config.toml
n_head = 3
tie_embeddings = true
init = "normal"
lr = 0.00507
final_lr_fraction = 0.1
Each number is 200 + 20 x the weight over its row's rms, rounded and kept within 0 to 999. Layers, rows and columns count from 0. The size before them is the row's rms in percent of the matrix's.

# layer 3 attention query, 384x384, rms 0.119, rows 261-315, columns 320-383
108,236,140,223,237,219,189,192,186,196,205,214,203,208,209,204,204,192,188,196,205,184,224,171,199,192,200,163,158,204,211,181,218,211,191,208,177,223,235,190,227,212,182,229,227,244,194,220,201,216,199,201,190,191,198,180,184,171,178,210,188,200,212,205,211
101,201,191,175,254,194,193,249,207,183,202,221,220,202,201,197,161,203,177,209,193,189,211,217,188,188,215,205,168,200,198,186,178,200,230,176,227,198,195,182,232,196,176,197,190,208,247,191,197,212,186,196,218,210,180,220,202,194,183,187,215,204,228,198,257
098,174,200,204,207,201,179,194,182,232,213,211,206,190,207,251,199,184,207,188,213,189,201,217,184,185,229,229,224,185,169,184,199,189,197,204,169,169,164,214,168,184,189,180,186,198,193,209,198,233,204,220,174,196,183,199,237,208,186,190,227,234,186,189,192
096,209,199,187,221,177,176,204,196,178,220,194,215,255,166,246,189,188,206,172,179,178,221,201,221,212,213,189,174,201,199,222,199,198,186,193,188,185,197,190,240,235,200,194,197,195,195,189,235,201,201,236,200,190,227,217,211,243,186,206,218,225,211,184,182
107,196,212,204,221,226,187,217,217,209,172,206,220,184,222,206,192,182,213,191,219,208,210,220,195,202,167,215,223,207,196,230,234,201,218,210,193,204,231,232,177,224,181,221,198,225,201,238,211,220,207,201,186,187,231,214,218,171,219,205,184,203,196,199,168
097,207,182,179,190,194,202,199,186,197,227,232,232,203,203,199,183,207,194,212,201,170,205,196,196,228,227,158,216,217,203,190,191,197,189,186,222,188,214,221,221,176,226,178,208,218,201,213,219,205,198,222,201,165,186,214,180,183,219,204,191,218,229,208,193
107,205,177,193,160,210,223,206,216,218,196,216,212,218,188,217,172,193,194,157,181,182,159,212,185,195,241,212,227,203,192,212,191,173,221,183,218,213,231,165,186,220,168,225,219,195,204,186,227,181,223,195,197,221,196,187,187,241,231,194,179,191,216,196,165
104,202,193,205,182,202,203,183,229,236,178,184,161,214,213,206,195,203,215,194,180,216,214,165,193,169,184,216,193,204,229,235,200,183,206,149,179,174,170,213,213,200,208,193,174,231,186,209,217,201,190,232,182,209,198,168,201,191,198,210,203,240,203,241,140
106,213,205,207,213,180,182,198,210,196,222,217,210,213,213,184,190,192,187,247,219,241,195,221,186,193,210,190,162,181,222,178,194,208,215,172,180,229,181,209,180,183,160,226,219,186,213,215,214,215,205,241,196,197,155,226,144,210,191,184,203,199,189,213,227
106,182,228,195,235,202,231,191,202,188,184,175,205,200,178,231,236,196,214,183,216,219,196,173,226,218,184,182,202,208,186,183,208,220,225,152,176,214,172,195,178,241,228,232,177,182,223,174,196,205,217,208,204,190,217,214,190,223,194,214,211,196,243,204,197
108,204,200,193,186,162,171,194,189,205,191,205,188,191,206,208,173,194,211,184,205,200,195,206,182,188,167,180,187,228,216,213,193,230,216,219,222,190,228,218,191,174,206,192,190,176,182,198,194,191,217,152,228,179,214,240,220,214,185,161,232,236,220,218,192
110,220,183,195,183,215,151,207,241,185,167,217,209,193,195,202,222,168,199,211,170,209,215,206,200,193,184,203,232,184,199,167,164,231,193,236,211,166,242,207,218,215,192,169,228,233,186,209,175,184,211,212,198,204,203,170,190,190,212,195,180,182,174,201,175
102,178,215,244,195,195,217,233,202,227,190,211,212,210,214,203,199,188,230,199,205,230,158,181,214,197,177,198,203,174,216,180,196,207,199,212,218,207,174,210,191,213,212,196,215,165,202,181,224,212,178,206,157,204,222,180,142,184,221,225,182,210,176,198,195
123,220,236,187,219,227,203,200,171,192,190,191,186,168,224,192,199,141,205,204,185,193,201,200,226,227,201,199,218,205,230,223,215,204,187,178,194,171,153,205,155,186,162,225,212,197,164,156,201,182,206,182,176,193,213,182,193,210,220,200,164,216,205,163,174
100,216,243,236,198,179,192,201,207,189,220,205,186,199,193,183,202,170,195,209,217,160,197,173,218,203,215,209,173,162,181,186,186,181,197,218,203,207,223,198,203,188,219,159,177,214,216,191,157,241,223,227,185,220,228,214,184,200,196,232,187,223,204,225,208
108,207,203,200,209,199,189,194,235,222,205,212,215,206,152,222,214,224,226,196,184,234,207,228,221,220,192,196,198,190,219,186,205,182,190,183,175,195,153,230,188,209,179,244,182,197,212,186,208,165,217,222,211,192,186,183,234,205,218,180,204,198,208,199,187
113,206,205,211,172,193,173,179,193,186,201,200,224,241,218,203,205,201,179,195,200,206,195,221,217,183,232,228,202,197,191,225,169,219,237,236,234,212,202,203,211,193,181,184,186,177,187,222,176,193,174,246,167,205,220,233,201,191,211,179,186,194,218,200,167
101,199,189,196,196,185,195,213,190,197,208,176,191,162,193,176,167,201,214,187,212,212,230,194,191,220,153,234,167,235,173,166,211,180,206,186,167,216,209,197,191,183,229,212,212,215,216,203,224,208,198,180,194,177,239,213,216,237,176,203,233,205,211,207,161
111,232,183,195,214,182,217,213,199,226,193,211,244,210,189,232,205,175,199,183,202,224,226,188,198,220,195,198,202,203,172,209,224,191,186,232,176,237,227,234,198,195,167,194,212,179,207,179,202,199,177,190,193,180,192,214,181,202,208,232,189,206,237,214,183
110,152,214,210,190,131,211,187,192,208,176,202,183,221,209,172,197,218,185,190,181,200,217,212,190,169,180,205,168,202,195,193,212,213,191,202,214,187,184,187,193,222,186,200,215,209,203,186,229,205,203,220,229,201,187,212,180,236,205,151,229,180,202,179,236
106,192,181,226,197,187,195,224,235,206,206,205,182,231,208,196,208,211,223,173,213,199,221,205,231,230,167,191,211,198,197,204,204,216,203,230,226,209,185,222,204,210,186,197,187,227,214,183,160,204,197,210,192,238,175,223,192,212,193,230,208,218,197,192,215
105,196,208,197,182,212,186,197,214,193,195,206,225,208,224,218,176,210,213,186,195,158,204,215,201,182,199,239,208,192,201,187,156,239,191,157,208,222,196,188,194,179,209,217,220,193,171,208,207,201,224,211,207,192,224,192,181,240,230,178,205,186,208,209,181
110,258,191,197,174,214,242,202,194,197,210,185,194,170,217,152,197,175,187,208,203,210,212,201,200,208,185,173,179,207,175,180,202,203,191,199,204,184,225,204,175,166,208,209,200,210,202,222,200,212,223,205,210,182,178,194,195,184,190,222,215,197,200,209,191
095,202,232,238,180,195,210,214,208,166,205,179,216,170,206,184,185,206,180,192,194,191,199,226,195,187,193,188,253,180,192,190,188,205,196,223,221,203,210,192,186,186,190,200,222,178,188,186,171,189,163,210,228,175,205,214,199,210,198,232,177,212,184,200,212
109,179,216,216,210,183,201,244,198,222,201,202,221,183,212,192,209,214,225,198,203,195,221,188,192,171,217,185,230,228,243,193,211,201,133,205,245,218,215,196,207,177,176,193,225,209,235,200,201,191,178,209,192,252,229,177,217,211,221,171,192,195,202,212,206
104,229,185,188,200,231,224,165,204,225,198,176,217,191,221,201,227,229,210,205,235,181,197,214,213,195,182,189,205,214,194,204,230,207,159,214,186,201,193,186,209,217,188,203,184,211,208,206,186,208,188,199,229,208,198,202,182,200,184,206,205,220,204,213,202
103,193,181,202,185,188,188,203,226,202,204,216,171,221,193,201,195,191,198,183,205,219,175,193,187,189,184,202,204,191,220,212,196,197,211,214,196,204,223,181,204,184,205,210,198,226,233,193,209,160,185,219,218,213,183,190,220,169,186,231,195,211,167,210,208
103,205,216,232,211,237,191,222,190,158,198,178,200,243,238,172,141,180,210,204,193,207,172,205,189,182,194,196,198,191,199,193,166,217,164,221,194,182,195,180,223,173,218,215,231,211,164,232,168,228,206,173,232,202,208,202,189,189,183,218,218,230,219,214,195
106,228,189,200,210,194,198,207,198,211,237,207,193,226,222,214,232,210,197,189,165,199,218,201,196,189,195,231,217,216,223,184,241,193,189,213,201,200,201,223,187,194,202,180,200,192,209,246,208,206,274,185,202,161,224,199,194,209,202,221,188,222,182,213,225
101,202,192,177,192,235,213,165,221,209,177,201,222,220,211,229,231,186,201,223,191,202,235,232,208,193,207,160,198,236,175,216,209,196,195,188,197,216,208,192,234,209,182,226,198,165,205,216,208,167,206,206,192,217,178,226,209,200,208,209,192,200,180,227,214
102,217,246,191,175,196,192,180,206,198,199,181,199,213,188,186,220,177,199,216,192,179,209,205,219,233,198,217,191,192,168,213,206,191,222,196,246,235,170,212,224,194,188,201,185,197,240,175,224,209,175,221,185,227,185,214,248,181,206,185,213,197,180,224,203
102,204,196,184,179,215,186,164,211,202,205,190,243,207,219,198,209,182,202,197,195,193,216,215,188,178,197,193,200,225,217,210,184,216,226,190,184,196,199,208,169,211,189,183,178,181,149,245,193,212,221,184,195,231,222,201,205,206,213,212,191,179,211,192,193
099,214,186,161,204,212,196,200,149,236,192,195,189,225,209,214,185,230,204,177,200,177,206,218,215,205,172,213,177,202,232,219,205,218,195,250,208,201,201,196,176,245,177,208,201,205,212,190,205,230,216,193,244,203,183,203,215,200,220,205,211,198,252,228,179
109,152,197,177,209,174,206,194,205,170,178,213,196,173,221,191,189,186,217,181,238,188,174,218,205,236,166,190,219,220,208,192,228,187,212,209,207,206,182,163,181,215,222,199,191,213,199,203,212,211,203,205,197,197,198,202,177,196,188,198,237,207,238,179,228
105,227,166,181,178,200,194,195,195,193,185,195,198,206,218,174,206,235,182,163,201,225,198,205,206,185,217,238,219,172,209,247,185,210,220,197,207,241,206,220,218,191,203,203,209,176,198,192,206,189,213,233,185,221,197,187,225,173,218,214,178,186,209,199,212
098,180,205,164,223,219,187,204,199,197,211,167,202,225,210,198,212,232,179,195,218,197,215,192,209,202,250,151,245,203,198,188,209,219,197,198,184,237,189,170,201,221,190,207,196,192,243,234,176,232,196,227,194,232,201,183,187,222,169,232,190,164,216,215,177
107,206,215,191,183,207,236,177,163,225,200,178,230,166,185,176,161,209,200,214,215,188,212,221,203,180,202,209,211,196,177,213,214,207,222,147,170,193,191,182,195,193,193,219,187,202,203,171,201,203,207,197,198,196,191,163,263,219,157,187,233,178,192,185,198
111,215,194,224,224,211,176,209,184,185,214,184,180,206,169,212,207,209,208,205,230,178,237,201,206,166,233,173,142,215,215,158,195,190,209,194,207,208,202,209,177,180,194,217,197,205,183,196,164,182,202,207,177,185,179,180,188,217,137,189,221,218,214,221,223
109,204,209,203,234,222,235,177,189,171,204,187,203,194,230,211,186,198,192,249,200,164,213,207,275,217,200,200,215,203,244,204,193,231,174,187,177,190,190,224,214,202,243,218,174,223,230,176,177,191,165,182,186,187,202,200,160,216,197,191,202,208,194,156,220
109,167,199,213,215,196,186,173,165,198,222,155,207,196,179,210,244,243,228,200,216,203,223,192,215,211,200,188,161,197,175,197,178,176,182,192,228,229,171,183,197,208,226,235,203,245,195,191,202,162,198,237,215,222,187,180,190,226,198,219,216,187,184,177,204
102,177,235,152,222,185,238,216,202,212,177,196,221,192,206,207,193,190,214,203,189,222,171,215,180,223,225,228,222,196,216,197,238,213,228,232,170,169,210,204,147,223,208,172,190,206,194,221,199,197,202,166,172,184,229,233,222,179,203,221,176,191,267,207,185
102,187,217,192,194,170,181,221,194,176,184,151,210,199,183,176,194,184,207,228,210,170,189,201,222,218,226,185,191,205,174,200,212,187,213,183,235,190,170,183,215,200,205,204,184,199,202,245,241,182,229,215,221,208,224,176,218,211,243,209,230,203,219,210,209
106,218,193,199,170,220,209,216,185,205,228,182,176,206,213,225,174,191,225,190,192,205,196,183,148,206,196,163,242,192,181,230,179,172,213,196,189,204,195,204,195,201,205,202,200,200,211,194,194,203,204,234,184,195,224,220,217,197,189,224,195,199,212,209,184
102,212,215,199,207,246,210,205,217,192,212,180,179,231,192,184,215,197,176,228,201,200,193,188,247,202,176,228,186,170,199,215,192,225,232,187,195,202,186,194,243,223,169,208,203,205,183,162,195,169,186,197,187,199,179,179,191,239,178,221,206,201,165,183,177
102,207,176,157,222,202,186,203,200,184,180,243,189,211,187,181,192,209,180,191,182,192,189,193,188,223,256,184,230,186,213,187,205,166,167,191,181,203,217,199,189,207,202,215,198,175,171,170,187,205,205,194,172,179,165,190,187,214,219,225,213,212,219,179,175
109,196,227,183,214,197,230,181,214,202,200,181,242,187,228,186,201,218,197,193,184,210,176,217,195,206,221,195,183,213,183,222,250,199,237,238,182,206,196,191,186,168,176,192,189,193,193,246,174,178,210,199,223,184,199,190,211,188,211,200,168,210,195,207,207
105,201,199,240,227,198,199,199,205,198,216,238,178,213,223,185,223,214,214,196,188,208,198,165,224,225,183,219,213,180,201,225,193,185,226,202,180,172,175,173,161,214,212,199,221,177,178,229,209,205,171,181,190,188,207,196,176,188,198,207,195,198,200,191,193
102,179,207,196,189,194,189,214,230,254,200,172,186,185,185,175,219,213,206,185,240,180,180,245,226,249,240,177,191,192,202,159,216,216,210,204,214,159,194,250,199,217,215,195,207,193,182,206,204,183,208,232,195,181,174,199,214,171,214,204,170,215,202,210,215
109,183,200,187,193,188,223,182,229,171,178,163,183,211,232,241,205,218,231,186,205,205,195,199,190,199,179,198,211,179,155,212,210,204,189,173,214,227,177,206,187,209,176,218,154,187,208,225,200,209,203,209,253,175,209,186,158,233,184,226,211,202,212,224,193
111,194,190,208,210,224,166,221,216,232,190,194,163,222,220,175,180,195,191,171,200,179,171,235,208,202,175,171,191,180,201,191,197,208,211,194,213,197,207,178,249,209,206,190,235,177,215,216,206,202,196,162,201,220,219,198,188,168,194,167,173,171,184,184,232
118,215,186,200,181,198,185,208,206,185,177,198,221,225,192,170,220,203,194,202,176,186,214,190,187,205,192,184,165,179,227,179,200,195,159,213,220,234,230,198,249,192,223,189,181,220,200,187,213,176,193,161,189,189,185,213,235,209,207,163,209,224,159,184,204
109,218,232,218,182,196,193,211,143,204,226,206,209,179,190,193,199,184,193,218,198,199,234,235,204,185,179,205,178,186,203,172,208,198,220,228,213,190,250,201,217,203,194,172,204,195,191,183,212,215,189,192,205,222,203,222,215,197,209,160,206,195,177,237,205
106,179,212,161,188,202,175,198,185,198,198,187,196,189,186,203,194,178,225,206,199,197,174,165,188,182,222,195,217,175,213,195,210,194,205,207,188,182,166,191,196,181,207,218,176,215,229,201,178,184,195,202,185,245,197,240,209,222,214,184,159,136,186,164,188
104,184,202,213,213,160,211,175,228,237,192,193,187,210,226,224,247,198,208,194,254,195,186,196,209,218,140,194,201,188,183,198,186,156,247,162,188,183,173,224,186,177,203,210,219,178,189,203,195,241,175,180,199,223,194,187,184,226,169,171,230,200,206,176,193
095,183,213,197,162,163,210,185,192,195,223,152,221,194,166,193,185,162,215,165,212,147,179,172,221,218,181,184,220,209,161,205,215,188,212,218,172,245,190,204,201,189,167,234,222,196,208,197,203,202,188,191,203,205,199,196,186,218,205,210,199,205,201,183,184
# layer 3 attention key, 384x384, rms 0.119, rows 261-314, columns 320-383
112,229,193,203,237,213,174,212,193,221,211,220,225,199,193,201,204,193,199,210,225,164,195,180,208,177,223,202,201,175,225,197,203,191,208,207,188,215,208,208,196,221,201,183,173,176,218,204,189,211,176,192,186,192,152,198,177,222,173,199,207,197,193,218,222
098,205,174,210,190,176,228,202,197,215,226,207,188,213,179,209,155,214,209,205,188,213,201,212,168,208,182,202,230,187,187,180,205,212,244,212,171,168,177,217,232,194,228,198,193,179,194,150,186,193,212,207,219,181,203,227,208,204,233,215,206,192,192,226,205
092,209,214,217,214,199,181,211,210,216,212,190,197,174,205,228,214,195,214,209,190,217,187,203,189,173,192,180,195,222,192,196,237,174,203,195,235,195,215,223,230,206,222,173,220,175,177,178,192,230,219,208,218,202,236,201,229,227,144,188,203,185,185,196,209
102,227,181,185,203,224,175,248,208,213,215,186,212,206,209,221,203,233,219,209,179,213,228,206,197,203,189,176,197,206,211,190,193,204,209,162,187,217,205,232,190,184,193,192,217,205,198,213,216,188,198,212,164,218,223,181,226,206,193,207,225,201,235,187,169
095,184,218,184,210,200,168,157,199,230,206,173,187,181,221,162,204,184,222,195,194,204,182,220,217,201,217,209,179,186,216,215,227,202,220,206,189,192,189,173,172,204,200,196,234,235,212,232,186,176,239,221,236,192,192,223,173,220,226,210,207,182,218,221,186
098,233,175,192,216,215,218,193,210,183,205,222,185,225,206,198,194,193,206,221,202,145,206,184,189,201,210,206,193,183,197,204,225,200,199,172,186,219,172,222,202,225,194,176,212,201,209,171,223,185,220,190,180,162,212,213,204,219,204,176,186,219,205,191,203
105,204,167,221,186,194,199,163,229,173,207,237,230,204,181,187,199,211,208,170,232,213,182,210,184,193,197,184,219,199,178,220,175,207,258,185,210,202,228,189,223,209,195,191,194,256,202,199,214,198,194,233,186,210,182,162,189,246,216,203,154,181,256,225,185
104,233,191,192,219,188,215,200,191,211,223,212,184,172,184,227,213,181,191,142,186,201,221,182,206,176,157,230,210,215,187,187,233,215,203,172,194,188,245,188,148,217,194,194,199,229,173,224,207,155,222,203,215,186,222,175,184,216,178,183,214,230,207,226,205
099,203,189,200,200,199,204,207,145,212,187,192,199,221,174,190,150,191,183,198,241,157,164,196,191,171,214,233,199,180,175,179,196,192,211,266,224,223,194,194,190,186,231,186,236,188,212,165,217,178,187,188,207,192,182,200,189,181,208,184,219,210,197,174,184
099,174,194,198,224,204,190,203,226,222,219,184,191,221,217,185,181,212,210,207,198,222,205,223,197,211,185,188,207,191,239,188,182,175,209,208,159,197,171,176,179,189,195,229,171,205,203,190,231,199,183,227,199,161,222,164,197,176,208,260,224,175,182,189,172
097,196,188,180,218,190,171,169,191,203,212,230,221,255,201,174,197,226,205,196,234,179,214,200,197,227,180,210,198,213,212,172,205,182,221,215,217,211,192,227,174,209,191,204,194,209,229,211,215,211,236,208,215,210,218,214,206,155,202,175,254,173,208,198,197
105,215,180,203,179,219,197,218,188,226,193,212,177,196,218,172,225,206,219,209,182,195,181,175,194,188,134,183,161,208,220,208,212,206,215,179,174,227,196,211,188,220,202,201,191,226,183,207,245,173,179,174,166,200,194,198,181,198,218,187,201,187,169,190,192
093,223,228,187,209,176,214,212,214,210,204,178,190,184,183,203,228,210,193,195,217,208,204,199,184,181,178,203,206,184,213,186,191,198,182,208,211,210,214,195,234,185,172,210,205,207,181,213,178,193,210,170,202,204,208,209,193,211,202,202,226,217,162,201,180
106,191,221,213,223,208,164,209,182,192,201,197,193,171,219,205,173,189,189,257,167,191,200,185,197,211,255,178,233,183,180,182,232,199,222,159,147,182,217,178,189,188,247,187,222,225,214,192,185,191,186,213,164,197,174,197,212,220,210,230,183,176,175,206,185
097,226,181,179,208,208,203,237,217,179,182,210,195,218,202,166,234,201,189,225,234,209,216,202,235,188,223,233,196,187,225,192,213,167,184,178,210,151,222,191,198,167,186,204,181,208,171,208,204,189,211,212,220,206,200,221,217,182,154,193,206,192,189,188,164
100,191,224,201,190,197,169,205,214,224,196,211,228,195,179,224,208,199,208,205,180,185,208,219,223,216,209,196,216,238,224,207,182,190,198,196,202,218,229,201,217,195,204,223,226,210,222,171,241,191,173,241,210,151,179,210,240,234,231,205,210,205,235,195,184
106,173,230,200,182,191,197,208,205,190,180,207,187,191,233,194,187,204,211,203,182,206,246,219,213,198,236,187,172,213,245,202,215,238,192,247,220,243,176,192,179,254,180,175,239,195,197,200,187,218,151,178,229,203,181,234,197,245,205,210,190,216,171,200,213
100,211,201,180,219,193,182,198,173,222,205,207,205,238,199,247,202,201,207,194,166,204,187,201,163,201,187,195,165,234,198,217,181,218,222,167,153,178,191,219,190,191,229,192,197,209,179,197,215,167,200,202,198,194,206,195,193,194,202,180,212,239,207,220,214
101,244,164,218,217,189,190,194,219,212,210,198,220,173,163,214,189,209,179,180,184,199,204,182,203,198,189,208,209,219,228,209,235,222,220,213,164,192,164,178,210,213,196,163,207,188,250,212,157,203,169,184,168,192,191,180,199,217,214,229,193,178,220,199,197
099,177,222,183,197,193,226,198,206,199,203,192,184,212,173,221,190,222,205,186,213,238,217,210,187,215,191,193,213,213,221,174,184,160,227,218,176,208,196,214,194,189,162,182,236,144,185,188,195,181,182,191,172,237,198,240,263,208,200,180,215,178,208,219,203
100,211,200,194,190,154,193,183,223,185,206,221,204,243,217,185,214,219,208,204,220,186,168,171,210,173,168,178,190,191,210,178,212,201,215,186,189,210,174,209,220,207,200,231,208,213,173,211,189,178,205,236,202,190,238,222,195,168,184,219,197,233,177,178,218
103,187,182,226,208,195,183,216,194,239,219,161,209,187,201,163,204,211,185,217,162,228,179,198,203,209,236,216,186,191,226,234,170,228,204,208,205,219,203,213,212,164,233,203,206,210,180,215,202,220,187,202,184,201,208,246,203,182,197,190,164,213,206,193,212
102,233,191,185,207,199,196,168,198,195,213,209,196,231,216,202,211,202,236,214,250,167,173,184,232,210,182,166,229,233,178,184,216,200,187,182,190,166,231,177,193,185,228,216,214,184,182,217,209,203,196,200,189,201,222,191,231,177,226,185,191,168,178,175,206
095,213,209,202,211,207,184,210,199,210,216,190,202,205,186,218,189,197,224,213,234,189,192,215,231,235,170,190,181,187,211,176,189,214,209,230,174,248,185,207,180,173,176,256,200,166,194,174,206,211,189,200,213,221,161,220,173,215,205,223,221,195,202,208,201
095,207,220,183,192,214,194,207,194,219,186,209,181,212,182,229,195,201,203,212,215,225,207,217,210,159,218,221,225,192,218,135,211,215,203,182,196,214,207,222,199,214,188,179,206,188,227,205,224,202,213,207,211,179,200,199,223,189,199,214,194,168,231,200,228
092,216,181,211,211,212,223,192,208,196,249,186,168,187,170,209,183,217,222,187,190,213,249,193,235,192,206,173,195,219,236,230,196,215,221,200,210,171,217,206,239,216,198,166,184,201,215,226,191,203,219,220,198,175,240,193,194,199,193,251,200,173,219,225,214
098,223,211,217,230,186,203,172,222,212,176,236,192,160,189,192,213,215,194,212,227,194,241,172,209,168,171,182,206,221,200,204,203,184,227,196,174,174,192,200,174,235,171,195,219,240,157,182,188,166,202,236,159,239,179,197,206,190,189,140,196,169,186,195,203
099,226,193,201,203,196,201,225,177,197,186,155,207,250,205,178,195,170,176,224,225,199,216,212,187,207,160,204,177,207,183,234,181,217,252,220,183,164,207,184,172,197,193,209,226,203,170,171,183,208,188,185,181,184,209,179,191,181,240,132,224,195,206,222,204
105,219,192,173,220,222,157,225,213,203,211,161,216,214,170,190,200,232,221,188,159,214,223,219,208,205,176,177,185,196,155,206,239,165,217,214,201,184,195,180,194,194,196,185,195,218,208,201,168,187,211,199,169,192,182,200,206,165,192,219,219,173,185,188,216
099,204,196,191,189,200,222,172,184,211,212,195,208,185,202,215,223,226,213,202,217,216,215,215,196,174,206,196,206,216,171,213,216,174,208,226,208,239,235,181,204,186,227,217,218,230,213,207,215,195,212,164,160,207,173,171,225,203,184,201,208,187,154,187,224
103,188,195,200,216,233,194,174,217,174,200,196,226,173,178,192,196,219,195,213,192,191,220,239,208,180,224,211,205,205,220,202,189,208,233,206,214,155,213,181,185,176,204,204,178,198,196,193,203,189,187,202,183,218,216,209,194,200,209,231,234,188,195,207,232
094,224,171,176,233,215,184,185,178,255,211,195,248,225,209,207,196,208,187,207,185,199,198,201,171,227,210,221,169,218,191,190,202,203,202,189,210,241,220,194,177,226,190,235,225,219,203,216,197,189,206,177,151,208,185,223,235,206,186,175,215,212,203,207,241
100,195,211,202,198,208,204,208,181,172,225,163,224,225,201,198,221,166,172,179,208,209,206,220,153,220,189,238,172,207,195,211,227,205,214,193,203,207,185,212,185,210,191,208,223,204,195,222,213,197,209,164,190,215,196,217,191,233,186,221,201,185,186,215,210
098,180,209,216,223,186,205,192,203,244,204,192,236,217,205,197,194,236,200,225,206,210,204,163,205,174,212,199,203,205,213,202,150,204,226,191,170,197,204,233,182,178,188,191,217,216,216,202,210,192,213,219,217,208,245,192,258,251,190,165,210,184,194,182,204
094,154,161,238,228,198,185,174,226,201,187,208,217,203,185,171,223,201,192,206,214,212,208,154,163,200,173,201,178,188,231,196,193,193,197,177,204,187,186,227,220,204,221,204,185,204,201,227,236,189,226,193,191,210,226,224,192,184,212,186,210,221,209,189,237
095,192,198,227,226,234,225,174,201,203,222,176,197,164,199,248,224,177,197,178,188,203,217,215,184,185,173,197,190,195,205,196,222,184,216,235,224,235,241,195,225,221,220,205,185,199,166,165,226,191,205,205,201,208,204,206,195,225,199,219,183,178,190,168,170
092,192,209,200,218,207,220,228,199,208,201,214,164,214,211,184,190,190,175,171,185,227,218,189,200,192,192,211,208,227,170,214,198,195,205,265,204,141,195,172,212,174,174,209,213,196,202,188,209,221,203,195,213,203,207,200,194,211,178,211,195,168,224,181,186
102,173,195,215,215,222,212,180,173,190,221,220,260,210,191,226,163,193,229,202,199,193,237,231,212,240,187,228,224,252,181,223,197,213,178,198,215,194,200,214,214,208,200,180,216,208,210,182,166,206,180,209,203,203,174,144,205,180,212,233,206,188,197,198,228
102,193,226,177,197,205,156,209,190,201,181,206,195,215,200,163,209,182,216,205,223,207,185,179,223,173,213,175,172,195,226,194,180,201,193,219,183,193,167,217,197,188,209,238,222,174,193,189,214,179,202,201,205,216,182,181,207,175,214,210,211,202,183,185,199
100,191,214,171,202,202,187,193,162,176,198,213,169,199,174,242,255,208,207,161,192,201,201,180,192,187,207,202,221,162,195,217,233,208,194,236,175,225,220,212,205,215,206,218,219,180,233,209,205,210,217,205,200,203,182,189,205,177,187,230,212,222,184,222,141
105,217,215,155,196,219,213,197,196,194,180,167,207,180,233,207,178,189,192,160,202,161,225,193,215,190,192,240,189,214,219,180,196,198,201,168,222,218,218,200,178,190,232,184,198,199,193,220,205,207,221,242,202,213,181,194,246,215,162,210,231,199,198,237,218
095,177,210,199,165,231,205,166,207,204,182,229,242,216,212,237,194,222,223,176,205,209,192,195,212,177,198,212,183,259,211,223,250,178,220,200,202,180,201,197,182,177,215,212,162,217,193,191,153,232,204,178,208,189,205,222,178,205,180,213,211,204,193,208,203
106,170,184,178,249,170,177,216,163,181,169,185,215,183,221,205,196,197,230,217,230,197,208,216,225,171,191,189,226,205,193,198,194,165,213,186,229,197,201,205,200,223,162,209,220,242,203,195,201,203,193,184,205,186,178,182,173,226,225,182,196,201,197,229,200
096,189,185,232,202,228,204,207,260,167,189,212,194,240,185,191,190,204,211,184,183,191,249,226,238,230,211,199,204,190,217,205,226,185,204,142,184,228,166,197,226,182,232,213,201,215,224,196,171,200,193,231,174,200,205,194,201,231,202,214,175,217,216,184,213
103,206,186,180,168,168,199,245,198,198,207,183,189,252,182,191,173,175,201,207,212,212,198,158,197,199,191,196,219,225,219,196,213,205,174,191,195,198,197,170,201,172,205,181,210,188,184,209,200,192,210,189,195,179,188,201,188,225,218,213,193,191,160,212,166
104,178,227,199,222,210,196,201,198,201,176,199,181,183,189,192,184,185,188,211,148,226,203,223,198,204,220,211,196,239,193,216,180,232,186,218,200,172,199,195,200,248,235,232,169,207,215,196,199,182,195,199,200,196,246,209,221,191,209,203,242,197,229,178,182
100,206,189,174,197,220,168,177,178,194,208,207,195,186,198,219,213,173,200,191,219,189,177,178,194,199,225,215,196,179,179,191,178,180,211,196,212,211,178,204,189,189,224,225,206,191,223,199,194,199,210,199,203,199,190,196,175,199,214,164,211,203,207,194,231
101,194,199,210,185,160,215,203,202,177,192,183,223,194,210,132,209,224,216,202,214,189,192,215,193,190,177,201,210,220,193,240,172,177,203,208,191,163,181,186,192,238,159,234,191,214,189,195,199,230,193,197,205,206,200,231,247,177,198,203,198,197,178,187,191
107,197,223,208,181,201,241,170,162,214,203,142,163,203,201,200,221,178,217,192,210,197,209,186,199,179,157,201,182,216,195,237,202,165,216,176,202,193,196,177,186,252,236,183,163,210,190,244,165,212,193,204,203,209,224,220,173,176,167,192,231,195,216,196,189
100,195,215,223,219,170,212,188,212,187,210,192,209,176,191,177,166,196,175,223,224,209,230,203,184,207,205,188,187,168,205,210,244,200,200,166,200,232,191,206,206,184,176,208,172,196,242,192,173,170,216,195,202,214,199,169,227,177,206,212,225,227,202,213,221
106,203,208,184,183,196,212,194,210,174,194,203,209,272,220,182,238,167,197,218,196,170,182,203,194,236,173,200,208,189,239,219,226,208,197,213,212,245,180,206,234,185,217,226,231,177,203,178,198,193,180,183,189,216,200,228,192,196,202,199,206,213,185,203,226
105,171,209,184,182,180,228,151,202,185,184,178,184,173,213,201,199,188,183,229,203,205,183,183,177,200,216,225,216,210,212,188,205,190,214,201,205,186,216,199,191,200,179,175,240,146,192,208,197,242,205,193,189,226,161,199,195,207,191,185,204,199,181,216,182
106,146,208,233,164,174,202,201,228,224,202,183,193,209,193,182,190,214,161,170,218,188,219,223,222,219,201,244,196,205,194,183,218,202,183,176,200,207,186,221,199,216,188,210,146,207,161,181,245,208,206,202,215,224,206,193,213,230,186,199,195,182,183,174,182
103,217,204,209,197,181,220,226,188,234,177,194,213,202,175,210,196,176,211,172,226,182,194,206,191,199,166,198,210,213,206,167,210,220,177,228,226,207,177,222,197,188,215,226,192,191,208,187,189,213,186,181,235,225,175,149,223,205,168,212,182,195,208,196,238